Each number is 128 + 24 x the weight over its row's rms, rounded and kept within 0 to 255. Layers, rows and columns count from 0. The size above them is the row's rms in percent of the matrix's.

# layer 6 attention value, 192x192, rms 0.0758, rows 55-75, columns 0-63
size [ 87  96  94  94 102  90  94 111  86 111  95  97 103 101 105 106  87 111  88  87  78]
[[121 102 124 145  93 104 129 120 123 128 138 169 167 107 142 155 103 128 106 139 164 125 138  98 167 112  92 135  90 151 110  98 122 120  53 119 126 117 144 118 135 149 102 101 130 124  85 135 115  97 106 141 134 136 153 110 136 101 142 111 124  99 131 133]
 [113 124 126 149 125 149 116 146 123 120 116 103 106  94 100 132 129 149 117 143 102  83  89  93 117 144  87 168 108  91 101 130 171 164 113 131 113 113 129 133 125 141 118 119 110  93  92 142 127 122 166 125 145 115 122 139 132 153 145 157 109 125  97 112]
 [146  88 120 141 135 159 159 162 150  97 139 107 170 173 122 160 144 152 142 113  67 115 129 143 170 137  72 152 130 115 182 123 170 125 143 129 120  88 136 173 132 156 101 114 142  99 122 107 127 169 150 163  67 123 159 103 134 122 140  93 117 153 123 132]
 [ 96 153 153 121 137  95 137 130 141 131 138 153 115 120 161 137 165 108  99 120 108 124 156  70 143 124  99 111 147 110 147 122  90 125 108 155 151 139 121 128 112 103 130 118 128 145 103 113 163 100 109 148  87 111 116 132 144  67 161  90 148 124 122 127]
 [135 124 136 119  86  94 149 163 176 116 117 111 100 154 110 115 108 102  87 158 136 159 169 138 119 189 136 121 159 126  97 159  59 102 103 169  93 104 109 122 124 127 111 155 117  76 108 159 135 161 194 155 147  93  89 136 133  96 142 140 125 115 143 154]
 [103 198 119 133 177 159 143 129 129 143 105 135 129  79  88 105 134 139 141 129 150 172 133 159 135 136 171  80 119 131 124 151  77 141 162 116 119 115 120 116 121 117 154 124 132 141 154 139 115 150 101 107 166 109 101 115 138 148  89 167 137 148 123 116]
 [130 168 135 174 145 120 132 101 106 148 150 138 115 150 161 173 115 120 143 153 110 143 134 144 131 127  95  91 131 126 138 108 128 126 120 140 122 136 138 105 159 144 120 101 117 138 124  91 152  69  91 138 107 132 168 140  98 110 165 121 123 152 120 138]
 [130  61 108 153 110 156 148 146 156 124 116 152 131 107 131 144 153 147 150 112  97  62 120  90 165 108  65 203 110 124 133 137 215 146 127 133 136 154 130 150 113 155 106 120 141 111 137 140 125 123 175 118  91 143 136 115 139 126 125  88 112 165 135 119]
 [ 98  92  94 109  70 119  95 139 162 152 137 155 121  96 112 131 114 101 106 145 132 106 151 134 136 130 106 177 122  85 117 127 106 189  77 144  93 134 114 134 121 138 106 100 163 110  81 154 153 107 159 142 164 107 101 129 133 111 157 100 156 134 148 128]
 [121 103 120 161 116  97  98 102 126 136 121 192 114 141 140 121 135 119 102 109 111 117 114 147 211 113 100 105 131  61 122 121 138 126 128 141 124 109 113 130 157 201  99 133 142 144  76 137 126 138 143 137 147 102 118 142 133 143 156 159 138  93 132 135]
 [171 150 146  69 119 139 149 128 140 102 157  92 140 119 133 152 147 109 139 181 116 160 153 140  81 159 172  70 145 124 133 126 122 136  99  88 105 135 163 129 133  70 138 159 146 119 204 116 130  95 147 131 118 149 130 130 121 130 142 140 140  91 139 134]
 [ 97 151 104 117 138 100  88 122 108 153 124 134  95 114 115 121 119 121 124 104 107  61 108 136 119  70  92 125  79 134 148 137 124 165 139 170 109 121  80 162 102 148 123 118 136 121 103 141 144 125  83 133 137 135 114 142 147 160 139 122  79 143  88 135]
 [118 150 136 183 136 122 102 100  84 144 117 150 117 131 138 102 157 112 150 142 121 131 104 117 181 103 110 107 103  96 106  96 135 129 124 123 153 141  97 112 154 127 157 102 132 148 125 137 126 127 115 117 157 116 141 112 138 171 136 181 106 136 115 122]
 [114 143 154 161 172 140 125 100  83 122 112 126 116 102 135 134 139 115 145 131 110 142 100 112 116  87 105 127 111 141 112  96 110 137 123  87 158 142 126 129 138  98 190 103 112 142 186 125 113 131 129 107 146 145 135 138 136 158 116 140 124 138 136 125]
 [103 171 127  94 150 180 131 184 132  98 110  64 159 129 119 125 124 153 102 132 141 126 119 114  75 133 150 119 126 163 113 111  98 144 121 124 139 136 143 132  91 125 152 116 110 103 139 114  84 158 148  85 129 165 137 130 157 131  84 125 107 157 154 122]
 [ 99 109 130 172  75 120  98  93 133 113 117 178 146 151 143 101 111 110 103  81 136 112 126 138 151 120 117 145 106 108 100 143 113 117 135 146 144 128 117 109 120 158 101 112 142 136  57 114 116 142 148 113 115 110 120 130 136 125  85 128 152 153 140 131]
 [120 149  80 152 136 138 155 125 133 134 133 119 131 136 120 106 154 151 127 108 101  84 100 154 112  86 166 167  97 158 149 137 167 112 170 100 186 140 118 164 127 142 149 144 130 158 170 148 123 100 123 100 125 182 135 136 119  80 149 130 109 131 123 131]
 [112 144 147 138  98 109 116 161 169 112 121 135 130 155 111 124 102 128 125 143 166 173 142 141 145 165 114  91 180  87 152 111  99 136  96 155 103 126 120 124 117 141  70 151  99 110  90 106 136 151 175 152 107  88 129 139 118 120 116 132 157 105 176  98]
 [116  99  91 174 154 154 126 186 149 123 106 157 151 158 114 111 143 141 114  88  55 118 107 131 128  91 143 164 128  99 132 161 177 140 149 134 186 137 111 154 149 149 133 131 161 173 127 154 117 111 112 130  97 133 109 114 130 107 125 151 118 127 110 121]
 [ 91 179 113 141 176 153 161 158 113 137 116 122 164 151 116 133 140 110 138  83 123 143 104 179  92 119 133  77 118 157 126 104 138 114 116 112 174 136 169 133 129  93 144 133 118 128 114 121  79 109 144 110 130 144 173 131 120  93 127 178 128 138 133 119]
 [ 91 131 140 141  84 113 105 153 157  98 117 178 137 144  94 126 111 162 129 149 134 127 143 170 116 177 150 101 177 112 143 128 128 113 111 130 129 126 172 147 124 122  87 138 148 104 107  95 106 120 169 155 135 107 118 124  99  78 136 117 129  98 159  99]]
# layer 6 attention output (transposed), 192x192, rms 0.0753, rows 55-74, columns 0-63
size [ 80  94  92  92 104  84  96 110  86 105  93  93 113 113 100 100  97 109  97  85]
[[104 150 100 141  83 142 132  86 127  97 118 148 112 158 137 140 101 153  91 128  83 132 121 158  92 141 124 103 111 109 134 189 103 107 165 128 135 160 106  86 163 139 108 103 140 111 102 155 109 148 116 147 112 108 119  97 128 148 125 128 144 122 153 134]
 [118  99 124 115 167 183 117 139 148 166 112 154 128 119 157 117 123 129 169 167 159 135 133 129 109 115 140 179 147 104  98 101 126 113 116 134 141 124 161 182  87  98 168 103 125 125 126  95 125 104 151 115 147 136 133 125 120 146  81 126 122 132 144 131]
 [165 142 148 155 122 122 137 194 157 128 125 129 149 169 127 115 142 127 148 133 149 147 163 166 101 108 162 122 135 147 114 163 120 108 166 105  99 135 159 143 130 100 108 171 200 177 119 124 103 148 137 161 140 122 102 148 138  90 137 142 186 131 158 144]
 [128 153 133 132 160 129 131 108 151 126 122 102 146 111 154 152 145 140 106 148 130 143 135 152 138 150 103 107 108 111 108 165 142 118  71 113 110 128 124 141  91 154  79  89 151 130 111 101 147 161 114 121 122 156 163 133 126 160  86 127 130 154 142  94]
 [111 136  92  93 174 137 141 137 102 134 114 108 144 139  96 157 107 143 129 146 149 126 111  86 138 157 131 122 116 122 150 122 156 132 136 139 131  89 127  97 106 121 117  96 116  82 129 136 123 139  82 118 122 177 116 113 108 171 131 129 125 127 129  82]
 [ 89  85  85 111 144 110 140 121 106 102 153 103 110  79 109 137 122 133 132  97 138  93 111 104 149 122 132 152 134 129 137  93 147 157 154 146 115 113 121 114 157 131 131 147 127 141 126 108 139  87 149  86 120 130  86 138 106 124 150 150  53  87  95 122]
 [149 148 128 155  91 115 108 146 128 117 140 117 157 123 133 141 147 141 123 125 117 141 165 155 100 154 118 114 128 122 117 186  92  97 120  97 109 168 104 133 154 155  94 136 166 135 123 142 130 162 146 170 130 119 127 140 180  98 119 117 161 159 132 157]
 [151 122 152 149 153 133 140 141 155 121 124 136 130 164 153  77 131 120 138 149 137 123 134 151 115  77 140 122 120 110  98 158 101 108 131 110 135 157 177 151 114 138 107 150 168 171 110 108  98 127 124 154 148 138 114 137 102 130 129 119 176  97 159 165]
 [ 91 145 105 101 140 142 146 109 128 117 141 117 149 112 157 101 137 121 113 131 119 138 153 129 133 121 129 132  74  85 136 113 131 112 130 128 151 123 135 146 123 120 111  55 132 105 107  78 126 114 102 137 147 158 139 122 101 153  97 121 121 115 127 129]
 [151 131 124 129 140 111 165 180 137  98 172  94 153 134 115 130  91 134 181 205 158 121 119 115 124 127 145 166 108 181 136 148 144 107 130 154 101 101 163 103 114 117 153 105 131 125 128 139 132 140 108 134 132 121 112  83 109 120 131 101 135 127  95 123]
 [114 133 115 162 158 138 146 139  83 158 105 119 110 156 119 111 115  89 135  87 151 143 112 154 115 114 131 175 119 143 108 123 152 149 183 148 163 175 116 185 118 164 122 129 143  94 112 147  64 113 167 126 147 151 134 138 138 130 130 122 107 165 130 113]
 [120 154 125 132  78 191 115 111 133 103 144 118 131 130 138 162 106 151 105 173 134 127 135 119 150 142 123 114 146 118  92 148  98 103 121 113  86 124 113 108 123 133  83 104 142 122 107  97 159 139 116 142  93 129 109 140 142 142 143 128 132 116 143 118]
 [127 130 104 137 136 133 175 136 125  87 148 129 111 156 126 105  89 135 138 189 124 128  88 124  93 150 137 133 111 156 126 147 131 148 152 155 109  99 135 114 113 161 107 120 128 114  99 118 105 116 111 120  97 138 123 112 108 121 111 127 169 118  84 123]
 [123 126 124 143 135 149 160 133 109  92 140 140 107 159 139  92  98 145 140 140 121 128  85 143  82 147 125 115 114 142 129 132 130 147 153 152 128 105 111 121 126 140  91 121 143 118  85 108  94  95 128 109 111 123 139 140 114 104 109 130 155 123  96 111]
 [101 133 120 158 117 148 100  90 143 127 124 144 111 137 106 148 111 128 105 112 118 120  87 129 132 162 101 136 180  67 133 120 113 145 137 101 148 183 105 172 118 149  62 146 130 147 114  93 143 130 175 112 131 118 126 143 112 142 130 139 121 119 137 127]
 [125 144 126 152 135 113 119 184 117 145 155 159 147  69 105 135 109 146 158 198 132 137 137 112 139 129 122 153 141 154 145 130 143 153 106 147 137  94 150 116 137 138 156 115 138 136 157 127 147 127 126 117 147 109  97 134  85 122 137 133 125 123 108 132]
 [127 114 141 116 108 137 106  90 157  99 113 127 104 112 154 143 145 157  66 102  94 121 162 102 178 104 115  85 109  86 124 118  75  80 123  94  79 127 161 112 175 131 112 137 123 178 142 109 143 158  90 183 108 114 156 133 127 139 117 121 131 116 166 167]
 [130 118 123 115 152 120 118 157 157 145 143 109 147 125  77 114 115  95 190 148 184 134 119 133 111 141 139 183 133 144 177 125 144 140 134 132 188 154 123 149  98 125 157 121 104 114 145 159 130 141 178  95 163 119 107  82 110 112 157  99 115 127 109 112]
 [128 119 144 107 104 135 114  81 146 113 121 122 132 106 162 112 158 135  78 118 100 129 156 114 170 125 124  64 114  99 107 127  85  73 138  92  92 112 168 106 172 128 123 146 137 201 149  95 164 148  77 187 137 120 153 119 131 149 107 133 157 113 153 179]
 [118 111 118 128 122 130 126  95 175  86 139 121  86 143 110 198 102 155  87 139 122  87 137 110 169 111 115 169 134  96 140 152 121  82 159 121  72 175 128 128 162 191  95 142 125 161 148 124 151 145 139 190  91 124 127 123 119 166 108 134 106 107 115 128]]
# layer 6 attention query, 192x192, rms 0.103, rows 64-95, columns 0-63
size [ 91 101  96 189 118 115 138  77  80  69  84  83  80  86  68  78  86  84  78  78  72  78  80  72  70  86  73  78  88  84  87  84]
[[ 68 161 104 155 170 131 115 139 145  76  98 140 195 120  75  98 135  92 147 114 105 161 119 123 121 145 136 125 143 115 135 141 131  97 141 128 168 106 156  97 108 157 113 135 115 117 127 148 160 124  78 121 116 100 139 107 103 115  99 108 129 159 130 125]
 [104 110 161 118 117 161 100 133 124  82 110 113 133 135 151 133 101 157  89 113 134 109 119 125 134 122 123 128 146 103  99 117 139 141 118 178 115 141 103 135 145 154 117 192 100 138 118 157 122 132 139 100  76 149 109 149 161 141 126 103 119 121 182 133]
 [132 118 121 106 109 150 118 140  99 110 143 141 143 101 130 134 145 148 122 129 108  78 165 112 137  91 113 115 118 136 103  91 125 110 150 156 139 140 139 109 152 165 132 176 111 159 119 130 177 107 111 148  79 163 132 155 153 157 144 111 108 118 184 137]
 [157 123 117 111 142 116 115 127 138 153 157 157 145 133 158 127 144 116 141 143 139 148  83 124 134 125 132 112 111 139 150 151 141 119 127 101 139  85 157 100  81 118 127 126 175 116 143 130  98 148 132 113 151 150 150  70  84 120 110 109 141 121  67 167]
 [128 170  70 126 155 130 114 157 125  92 105 129 137 114 169 101 137  98 161 116  81 109 108 123 137 115  99 135  93 118 114 133 163  74 157 114 180 165 156 117 119 125 111 149 128 164 143 135  97  94 116 153  93 183 168 134 133 168 133 110 152 137 152 125]
 [122 125 171 102  78 113 183 114 153 134 118 102 119 147 144 156  95 149  93  93 152 118 183 157 134 126 148 146 146 120 122 169 128 130 140 161  94 163  96 150 145 124 123 115  71 107 117 112 134 143 146 145 148  95  76 158 169 114 158 113 119 138 159  79]
 [113 125 146 131 125 148 150 159 126 111 104 103 146 126 112 139 101 127 103  88 116 118 165 127 129 116 111 151 142 111 100 103 126 125 144 152 117 157 125 157 166 140 131 137  71 115 117 140 152 111 135 121 108 115 110 191 159 116 150 127 111 152 181  88]
 [132 136 117 101 113 138  89 146  93 116 150 151 180  87 136 147 132 137 100 116 119  93 148 116 163  89 129 125 112 140  83 106 113 132 135 151 145 108 154 109 125 153 131 165 111 124  96 119 144 151 141 140  87 182 140 129 127 159 138  85 128 141 153 188]
 [110 141  95 134 158 151 100 136 123 138 137 105 170  84  57 149 152 111 117  98  98 114 122 114 157 117 120 137  99 121 146  59 122 140  96 104 167 119 137 136 118 122  85  95  93 125 118 132 110  98 186 116 116 151 159 142  88 145 122 141 111 123 151 163]
 [132 132 148 150 137 109 114 116 125 139 138 173 137 148 170  93 145 151 130 104 128 114 106 156 116 136  70  87 156 122 141 121 140 148 116 151 129 144  93 105 160 145 101 138 150 115 120 207 128 132  99 121  86 139 131 157 130 113 133 138 117 160 144 153]
 [146 130 121 162 149 109 146 106 142 112  48 119  84 146  96  90 124 124 154  77 113 137 107 196  79 105 121 137 155 154 155 143 126 143 152 147 106 169  70 162 146 157 145 137 104 113 124 168 135 112 126  98 114 125 140 148 151 106 149 177 133 132 136 104]
 [105  95 129 155 133 112 130 106 135 118  99 104 172 143 121 110 117 112 132 161 134 176 147 100  95 116 110 164 107 155 172 151 119  95 129  95 120 136 124 136 134 113 145 191 136 106 152 132 136 157 112 131 167 127 119 120 138  95 125 134 131 122 129  94]
 [140 143 160 134  99 134 135 110 142 139 137 119 102 155 150 149 105 136  86 101 133 119 115 185 145 121 117 192 176 149 132  96 148 129 137 134 159 131  80 128 141 143 145 103  99 122 128 147 123 167 155 131  85 140 133 146 142 133 165 168 125  82 125 125]
 [139  78 134 152 181 159 125 141 130 107 109  92 176 140 139 118 159 131 116 105 147 161 113 175  76  89 119 124 144 163 159 130 118 145 137 122 117 110  82  86 129 159 134 118 127  85 161 151 153 151 121  99 196 105 183 139 137  67 164 136 138  84 109 105]
 [ 95 146 107 195 158 131 161  98 106 134  87 102 154 140  91 112 168 116 121 108 125 145 122 146 106 133 115 155 117 107 158 113 112 112 120  82 133 135 111 135 134 120 140 129 113 123 145 164 133 128 130 124 128 156 150 131 126 148 124 169 118 154 135 154]
 [112 121 115 114  98 125 209 118 152 147 112 125  89 119  86  90  93 155 122 134 136 138 138 111 132 120 139 149 127 141 160 148 140 139 141 126 137 113 118 184 165 168 147 143 116 121 148 118  65 144 139  69 129  95 111 125 131 103 121 157 137 154 148 113]
 [ 94 117 132 154 141 125 107 144 130  86  65 144 119 157 192 115 182 112 158 105 148 114  99 170 116 169 128 116 139 139 148 174 133 130 157 139 114 133 104 107 130 140 119  97 118 151 135 169 105 127 117 128 159 102 124 114 136 101 151 129 132 151 107 116]
 [166  92 122 113 183 134 111 118 133  83  84 118 167 139 135 123 181 108 148 121 110 171 121 148  75 124 122  79 101 146 143 114 118 120 122 107 108 151 138  99 128 146 122 155 122 128 138 146 110 132 152  97 212 147 136 121 135 100 144 112 115 122 124 116]
 [105 135 127 161 106  97 122 130 141  90  61 120 123 109 131 141 130 104 134 105 112  78 122 126 140 142 151 149 104  89 137 146 119 117 128 158  91 176 132 145 127  99 118 141 107 145 119 121 122 124 133 157 141  89 124 123 141 142 103 102  83 152 132 128]
 [152 141 128 137  88 108 136 139 135 140 154 110 115 135 102 164  94 156  61 170 144 163 132  98 145 147 171 130 146 134 127 108  91  92 102 118 168 148 167 122 119 122 160 147  85 151 137 116 178 143 106 154 130 127 101 143 119 150 139 109 174 102 132 100]
 [116 131 106  94 135 103 132  98 118 137 163 156 174 116 119 122 100 166 110 114 135 155 145 100 109 101 118 101 117 130 151 115 130 134 147 117 143 134 121 114 102 180  93 144 135 107 111 104 136 152 121 108  59 155 136 130 135 122 127 116 113 111 146 145]
 [105 146 148 106 111 106  89 156 126 112 119 125 132 164 159 155 152 110  83 106 141 122 127 128 169 151 103 132 164 116 116 151 134  97 144 119 131 123  98 110 123  98 144 137 121 161 117 183 100 176 157 176 102 112  96 138 135 135  94 113 115 146 132 120]
 [107 138 109 111 132 144 126  97 112 128 126 162 147 143 154 112 129 147 149 140 138 118 140 112 103 117 123 118 123 147 106 126 145 159 104 161  98 109 102 126 132 160 110 127 119  75 102  97  99 112 135 100 115 139 121 137 119 126 154 171 129 136 145 145]
 [136 151 110 195 139 119  91 114 129 104 111 106 174 109 105 153 162 106 117 151 110 147 120  89  91 119 112  78 104 122 120  85  72 125 109 146 100  94 137 126 125 120 133 142 104  84 167 146 129 138 104 104 117 130 128 140 123  68 127  98 142 123 120 154]
 [ 98 121 175 130 107 119 177  84 172 146  80 143 127 118 128  81  46 157 137 143 150 115 140 123 128 125 135 171 130 118 160 140 167 115 167 133 143 134 117 169 138 155 151 119 137 122 135 135 153 148 106 146 115 125 165 129 140 148  97 154 135 172 113 103]
 [143 138 142 112 114 114 108 122 130 131 127 189  88 143 124  82 151 141 138 103 152 118 103 152 140 140 131  97 154 108 118 163 141 112 144 119 130 107 139 106 126 170  91 100 142 164  80 167 109 128 148 112 124 125 100 162 108 140 146 186 145 149 132 145]
 [129 171 111 140  83 133 158 124 113 191 166 166 137 111  96 146  93 141 130 142 124  97 139 116 182 126  95 122 122  86  93 134 138 135 119 125 159  86 152 119 135 113 124 156 116 156 113 155 120 121 125 121 113 144 106 135 103 139 140 146 165 105 132 140]
 [138 158 135 139 122 165  88 151 139 143 118 119 157 127 114 175 112 113 133  88 108 136 140 123 123  86 113 124 122 150 121  59 102 132 115 164 130 137  85 120 121 142 145 107 104  74 117  93  90 152 167  98  52 131 145 138 120 133 120 156  76 117 128 144]
 [121 123 121 132 125 100 156 121 140 124  89 113  78 151 125  78 122 125 176 129 135  97 119 137 104 159 116 158 139 111 152 203 155 128 146 118  99 151 136 152 138 130 149 125 169 178 148 128  92 134 106 121 183  86  94 114 136 136 110 161 131 151 130  98]
 [108 132 132 130 107  94 119 117 119 144 131 136  80  78 119 127 115 111  90 146 131  90 121 120 175 155 140 139 129  94 119 137 135 129 149 132 132 138 142 163 143  97 126 113 141 166 130 110 171 118 131 181  80 121 126 112 131 155 111 149 159 150 151 112]
 [105 119 144 132 130 129 110 155 146 139 123 128 123 136 122 122 113 107  95 163 145 123 121  75 126 144 141 161 138 129 124 171 118  84 144 149 123 115 144 159 171  87 154 151 154 146 145 116 165 124 109 156 148 102 106 111 150 109  75 132 125 174 134 100]
 [182 103 166  93 127 123 115 125 124 132 139 122 119 121 129 127 130 132 145 113  94 158 148 171 156 125 100 125 174 113 126 133 187 126 156  97 134 122 154 117  96 100 153 163 112 173 104 143  54 141 152  89 215 139 118 118 113 133 122  97 121 100 108 108]]
# layer 6 attention key, 192x192, rms 0.102, rows 64-95, columns 0-63
size [100 126 145  58 112  99  84 234  76  71  85  83  75  86  69  80  84  86  84  75  72  75  81  71  71  88  82  81  85  84  84  78]
[[ 91 161 131 172 152 101 154 166 120 122 124  93 128 150 135 105 133 168 134 147 108  95 151 188  88 127 133 141 130 173 126 120 137 147 114 147 108 103  95 142 173 158 123 156 113 136 136  92 123 108 117 128 102 137 121 123 131  95 160 136 126 130 144 132]
 [ 98 131 119  92 145 117 147 130 133 139 143 118 162 132 134 148 109 135  87 118 126 137 156 116 111 137 139 114 143 133 152 120 120 148 131 156 144 132 140 115 132 143  79 108 119 106 130 125 164 136 129 150 111 118 112 152 153  96 179 140 115 129 150 117]
 [122 140 119 133 134 139 143 129 104 150 130 106 159 116 116 147 118 154 129 137 128 121 185 160 131 120 120 121 153 134 109  91 122 154 101 165 151 135 125 162 179 127 150 114  88 140 138  76 154 106 151 121 133 117 145 192 186 114 146 158 106 110 166  83]
 [138 182 137 138 116 134 124 143 123 130 114  52 145 143 124 163 115 112 123  95 113 150 146 127  94 112 135 166 112 152 148 178 151  77 137 142 155 158  77 147 127 110 149 180  92 140 155 146 153 148 133 111  90 139 100 106 101 123 117 109 136 149 161 130]
 [ 72 142 150 132 121 127 158 149 134 119 111 112 116 164 122 106 105 137 158 143 151 158  97  96 169 139 109  81 135 163 131 134 108 120 127 116  79  71 150 100 126 102 117 128 125  88 147  99  84 152 139 136 140 117 128 131 111  98 109 102 160 121 134 103]
 [153  89 113 143 184 147 132 108 108 124 140 110 162 124 125  97 112 135  90  87 127 108 162 145 114 123 152 148 147 157 112  95 140 141 115 135 142 148 107 144 178 149 142 114 103 131 140 100 168 120 106 138 107 119 144 160 171 125 152 153 108  96 134  89]
 [121 103 141 147 140 160 134 101  90 150 130 125 119 124 121 133 109 186 154 164 127 111 145 132 147 129  94  84 134  99 115  91  90 166  85 145 124 135 132 155 145 125 153  84 100 157 107  97 149  96 152 129 121 129 156 179 160 139 149 168 107 101 142 113]
 [140 124 138 130 139 141 143 125 108 145 125 102 137 116 118 161 115 166 128 139 128 108 168 145 128 117 112 125 134 120 105  91 120 151  94 167 138 142 110 153 177 142 141 127  84 147 119  86 151 111 133 125 116 121 143 201 193 130 151 163  89  98 152  83]
 [119 161 102 139 151 130 101  95 130 159 116 115 153 126  84 148 105 168 108 161 132 128 123 124 126 124 153 119 136  96 102  93 116 166 125 124 110 154 135 151  44 116 135 111 109 139 143  58 110 130 130  89 155 129 116 110 153 149 145 172  79 150 130 100]
 [157 106 147 111 154  93  73 121 137 112 101  72 133 102 139 130 155 118 135 113 134 166 127 143 101 146 155 123 143 130 100 108 100 144 114 140 145  75 103 137 137 135 140 137  77 126  87 184 164 153 115 119  78 142  83 123 148 148 181 141 116 128 112 128]
 [148 105 128 148 121 156 122 135 152 130 131 155 176 135 148 121 175 141 122 113 141 161 119 160 107 151 139 125 159 144 148 122 133 128 134 103 154 147 129 119 189 157 115 151 124 109 146 113  80 145 102 134 135 126 195 128 114  69 125 124 151 102 126 111]
 [ 76 157 119 131 126 143 160 143 110 140 141  97  77 145 119 102  86 133 123 113 131 128 115 160 110 138 138 110 130 172 146 160 126 114 157 125  95 114 129  52 120 111 110 145 145 129 161  69  93 139 112 105 150 119 144 136 110  91 105 137 126 181 151 133]
 [172  76 141 138 173 110 104 120 116 146 134 129 140 136 149 164 110 103 112 110 124 124 114 155  57 135 148 108 132 106 127 138 136 131 136  91 152 117  61 123 125 165 153  90 106 136 116 129 150 123 107 125 158 101  97 153 114 180 139  98 116 122 101 146]
 [ 80 142 127 151 178 158 130 143 142 144  99  89 144 123 141 112 170 140  91 119 125 143 131 112 109 135 144 124 166 188 132 101 132 131 127 116 122 116 119 129 143 123 140 170  88 123 137 101 149 169 106 107 146 104 169 115 146 105  91 146 142 111 111 117]
 [138 151 117 145 133 129 150 105 156 162 140  77 122 159 114 109 128 152  89 127 164 162 106 166 119 139 115 147 160 132 200 114 117 149 147 129 151 102 149 114 101 154 100 117  98 129 135 105  98 159 125  90 152 130 132 124 118 146 148 179 106 110 142 123]
 [144 127 126 162 115 121 163 167 150 151 168 210 153 169 141 127 161 140 163 108 149 144 107 157 161 172 137 163 175 167 167 180 158 120 153 120 135 132 151 134 165 146 132 125 107 184 134 185 111 158 120 126 167 110 135 153 111 114 109 105 137  94 137 155]
 [ 87  76 148 134 127 175 154 132 125 130  82 132 141 110 167  94 182 136 110 109 107 125 124  91 114 114 116 125 133 126 147 104 117 125 140 127 101 159 123  86 131  96 127 156 161 104 138 110 131 119 141 122  69 137 142 125 113 113 153 113 142 155  95 117]
 [103 133 124 113 154 161 149 133 139 136 115 105 111 170 129  93 134 162 124 112 127 151 126 120 136 136 121 119 130 174 149  99 120 150 126 155 124 146 160  84 166 129 106 163 134  68 161  46 129 127 114 109 116 131 190 119 110  83 159 140 139 115 149  61]
 [116 101 126 135 125 107 147  96 116 112 145 106 154 163 170 102 122 117  83 129 126 145 108 100 113 123 126 110 118 136 140 139 119  98 141 114 150 141 133 125 159  85 103  92 185  95 109 141 120 146  85 109 133 108 121 121  99  83 158 111 147 113 104  78]
 [141 133 130 120 153 122 135 121 119 155 174 115  84 160 105 158  73 142 189 126 133  97 140 172 148 104 123 124  69 165 148 125 114  97 163 109 123 127 112 114 123 135 123  96 135 124 151 119 132 129  90 111 164 109 164 151  97 122  94 111 161 111 158 167]
 [129 201  96 102 111  86 116 163 147 158 102  98 138 142 127 158 111 134 131 129 145 100 155 210 139 130 157 154 129 159 130 113 116 140  93 139 100 118 127 155 119 145 143 133  89 120  77  90 163 126 135 138 175 127 120 133 128 122 104 156 110  76 164 113]
 [163 103 126 129 152 117 108 102  99 137 134  72 166 159  92 103  90 112  66 119 148 140 108 113  75 130 121 116 132 159 135 135 111  89 126 136 135 108  61 115 130 126 137 113 112 114 105 131 143 134 109 108  85 148  71 156 101 190 170 117 107 130 100 127]
 [163 116 135 171 115 119 101 158 148 117 133 137 163 152 163 138 191 138 151 116 175 134 132  96 135 137 134 192 146 111 103 136 155 157 114 155 106 138  97 197 183 155 145 159  83 102  84 164 158 160 149 163 119 120  83 132 134 123 138 108 155 123 156 127]
 [155 108 109 151 170 140 151 107 124 164 147 131 136 141  77 119 137 128 136 115 160 169 134  79 186 144 158 142 145 151 141  99 105 155 107 145 137 140 168 117 127 119 113 166  72  71 174 117 175 165  99 101 139 147 124 116 116  89 140 140 104  94 135 106]
 [126 122 115 118 130  87 117 166 127 119 106 164 107 140 154 150  92 152 130 112 151 157 128 161 113 168 118 143 131 146 143 188 136 110 162 106 160 142 142 118 153 130 109 117 135 168 129 166  81 129 105 137  97 118 119 170 120  86 110  86 152 128 111 124]
 [139  85 127 122 110 119  86 134 143 120 121 110 132 127 149 130 138 138 141 112 142 130 134 115 104 134 132 143 160 115 107 121 147 143 144 158 102 117  75 140 142 129 144 154 115 142 103 175 172 163 145 162  92 119 114 138 116 161 156 105 147 147 140 209]
 [172 149 124 144 122 106  75 148 119 126 126 118 106 126  75 165 108 144 126 118 145 128 134 127 115 129 147 149 138  87 115 129 125 140 133 133 121 118 113 161  94 135 147 105  72 165  76 187 137 128 120 128 151 112  51 140 111 186 161 148  92 164 151 148]
 [171 108 111 152 165 120 132 120 137 122 159 143 174 140 139 141 155 115  95 140 143 159 154  75 113 151 152 154 141 102 134 118 128 157 120 130 132 116 115 172 164 145 117 133 115 124 100 115 185 168 131 132 108 133  79 114 131 151 152 143 127  90 144 100]
 [132 125 128 123  85 131 143 132 114 118 152 155 121  95 113 111 133 122 123 114 101 132  93 151 134 156 123 134 149 128 120 157 128  91 161 128 125 133 122 141 148 103  93 172 173 152 140 162 115 138 130 153  86 121 139 124  90 109 127 100 133 151 118 183]
 [126 125 136  88  97 145 127 118 112 138 123 151  84  75 107 150  95 121 156 133 102 104 110 151 108 118 120 139  97  89 105 157 116 121 118  97 138 156 114 110  96 121 128  65 144 166 100 178 102  78 137 138 137 137 112 157 132 158 125 129  98 196 131 189]
 [ 91 103 120 128 109 146 125 125 108 123 143 151  97 149 118 111 119 111 132 133 141 113 113 125 159 147 124 134  99 172 114 164 116  90 140 120 137  90 159  68 142  74 126  95 178 130 179 147 120 118 110 141 139 148 148 122  97 100 104  78 152 130 106 171]
 [132 164 132 155 140 142 124 117 109 148 126 100 104 125  85  98  86 121 133  81  95 113 126 168 107  87 111 104 146 109 126 125 138 133 127 141  98 167  90 177 159 142 114 146 121 129 105 103 110  90 110 112 114 149 147 154 147 179 180 127 140 121 151 138]]